Part of a small language model's weights: vocabulary 1467, untied embeddings.
Each number is 128 + 32 x the weight over its row's rms, rounded and kept within 0 to 255. Layers, rows and columns count from 0. Numbers have three digits each. The size before them is the row's rms in percent of the matrix's.

# layer 12 attention value, 32x96, rms 0.102, rows 1-15, columns 0-47
101:180129138100142122123051093125168131139148114134184069140124132145143139199106139160121094111183139145078111099207147170125118117136114096131157
097:181150110069087108165120184119077174135121115121161202069157099152163136162147148130111095132103177150147073165130110107154155140143065111116067
107:143143162137134153124091118114143124164085202113141181119110116129141140114201179111110128078129082080173129219115122144146176066157120140164186
105:119168110138082147159102175141111108109181180113150167136165151156166134100105185199101095153144179148141136135148157104220172140154122134113168
090:153108111069115119109125188191104104095108130075104161154098142168124136117132110120157050101106180153092113174145132147170102097157122153107119
104:114156127143210084186100097085150188104136126109172158105120163143079147120111140169078122131121092145115107161071151113125114127157164080111102
095:132136141089137082066133115125159108065113128116095167111135145137122102154097108141136155099114043189099160194216154105145093141152128107105165
097:064154106142053137144153152105117123124073135141175135080124106121065142123135126129139143177085115108104124132060107130138122081158143151164169
100:093167118134187113108143172141139136108127173108109144132079161102124169091171108143210129184093118127124131168150152159192120161121103101140102
101:067098104154086145143165132168102085092098162152053116175159137109144105134144196137139137094059128190117145170148164161157169110089123143115100
106:134128114127123126102153168126166101074199100114120119165107080148144128106195100148185181126110162138167111130122095157155110198144130161124071
100:061103150065126107153097133135058122094150130126170120175155119085161066137145169134058056135150134150170086158131144099134194131185150099108124
097:071171135150186147117073166105203140152132088151166120113098156176093126111140130027145188079109158165141125136171090145105134149120109146154074
101:191134081107179074174159111116124181080153131110121197094129088151150162082079087098107106164128059143160124127102143095045109128155129163103136
107:192124187110127090088144108113161142136149107090145097129175150148149139129216142139144084142157176113146205120134124220121110112147125180128136
# layer 12 attention output (transposed), 96x96, rms 0.101, rows 1-14,33-46,65-78, columns 0-47
105:092153099141153116082188116177138112086104069106141074171099165138130139133172157192111174073159144120128187127079162118137152173117173108071048
106:103127112127155140128111120110117116149201154060070159162199150111202174086114104123110080148141166084138127137177116121118073160122122144130164
106:064089118146079164145171141193120174185101124107123177111143192124121140136111103105128121115141170105143137164153145145129079095134135179112126
101:103153107121145083172140130116098137179125124106095098152228111129113140124134126098132106101152122060171186090106136137179060093194146117143153
102:157127063123085159114110154173098106147130160140078137114217123103133093061138115163129111136186109083142165126149110139056128120155138138092156
109:144195175109192094119146128097129131140139198116100079161123109166115138148116169103124081124154137172080101124172128138110080102101056101155161
105:157085088155135047089143145160158165152114127170149143133108099154126109095127164152120194126147144173156132187204136198188157132169091106130120
113:113113169142193149119136124090117082162115082127107153148194106078099088117102103123135113108097125092115124101097084110129064164096106177136113
108:166155080141109124131100157111140105147161137175145120120128107144064093078061145123173110140145160176135174146170130162118083112104076137110150
119:159163145121153142173112124113150143149133100149074111152121099090074096108126121179132126151116089129174135115148145139164162158154078161150120
104:166100118081107120195178116142118106139130157176134125183132078129186095118118127115151041153123152141109115095146140092107144134179142152138120
105:122132143131111072127132165128101090143161188146113139044117110108132141126159133166107171096114144069141143170086132125170178128149157129046095
110:119133132091137131165171140157135162145152146158127113164108179081173127142126135189180042097142119153078084107190135101108079101122099123094086
108:139098129144122074126148123137063060119126144134124157123157130139183091177140112048115159145134170154170096118174187109137162122155152104132086
095:170142086095148156063154081157092122107085120132185050116120142175148123121127146199090124081142103115154156128153179106140135110138164147083083
095:098118128136114183110137157135130134167127120122117076159152169129169144080118130080107097126123166075111163146090116102105097101167161077103183
100:109112170122147144175129122146102106172142123122149167127164132119129162175114111136131143129168131109085142115213160160147127098100107178144074
119:058152137155152125149140102183105113181127089118099113110184151122110115102152119076079084121115105062172157133121159114160070095169195107148155
101:094118131125089120084134121186132127188105111146089126112170153117152101069172108099107081166126151106126171147137135127087188089165142102139148
097:139158121115131116149139098159125099108171135125062099128132129150077101140123139074147061073102129190110094109192130112090057090128077092145138
094:168139088128165144128076148105157139128180044094156159092091136100155107116087190154084130128154089173115095186204116099099174099127114100172080
094:149112164145173143164133154105130117137126111135141183146163124103157062168112075128161172105167074134097041075120138119121082113106079170162087
099:155158075088095152125162108185190123127157112194112138098125069174027085078130137138118096136125123147121084189161125153111117155136119146162187
087:132096131162182169160084141091141119163109108148065135146147087134134065093138107133198150152144147083186164139097128161161144133140111134174168
106:118111119091104125121167056135154112142102130174127103124133100114096094062136134142123084153075171138149174194104116137094106123153199160102158
102:107132122148120126075082116169111127115108137161150110057132107152085081129139152151058104100076173063175186132135120108152147115164173127102148
097:148115136061112114122180116114169129096172123141135082103143163095154152141132096125175101112155162162115122130175133149112120113114124143095091
103:111167098151101104130128118109111116112080125120128151127162133095128096166104147030113144100060122182103120163178131109142123109139157096140121
101:139080130161139071116135152158129130149127069093171068120119121176166129106105113145117168124071085065115105139150155102111163121126121060081143
101:137117150139182144093125179133125074099115085147169129096086116130190192125119136110157095183144160144133109065179100118068163104119153109185166
106:166148176131094122091121111213138165072117113173100108153175094159099110135148123190127079133115173145107136121147150163069152123129143125129096
092:112166148037120122122101134159133117143099119086158128122113080079059150101140093110122200159154141123132099199122088130182149139104197172091118
082:157133132110116110181110124130087130124108125145168145158063127130151170094060094098138105157144131144166092145142169081103172169092064183159072
100:125134102132086093096102081112140135094205159107136162126110110139060136125155117077105087158088196133191139061101143132151127102139077113157131
091:147089120127132104133107070121067164149161172090136095116119113090109136169139134083163127133144124130094077115200139104117157111087062120064156
083:086133145162080139123129116079119116081104158126166136144126151121127142159126138099182095080125111092176132085093184162168190107145072143134151
100:158131130137142163115123148192107235168088121123132112149117150160161160168131112193118190107119122108059162129106154067102136128107149112134101
098:139170091177116113169133123138083099159135134121161139122133163100182144130082111169168096080125120108143135106058129112134082150155109148113160
097:101138112130166125130156144122142094209062115136128195089157149113136087099116062149147191129048110062108123163105136126100112132151128190112101
087:137079125111120088105140138201159126095162109105135136115127111138134139102129130163101133122081196150101067073155117143137115140073149129170130
080:105131136119102118169125134044088132143171128123133139104166177127108124175131095078194127125112126079100109123080175090107137138157065092061132
092:174124088153132141116141137150156161129128108139138155098138105183165152108073105088116152131080094091117082157161091128157169058135133180150190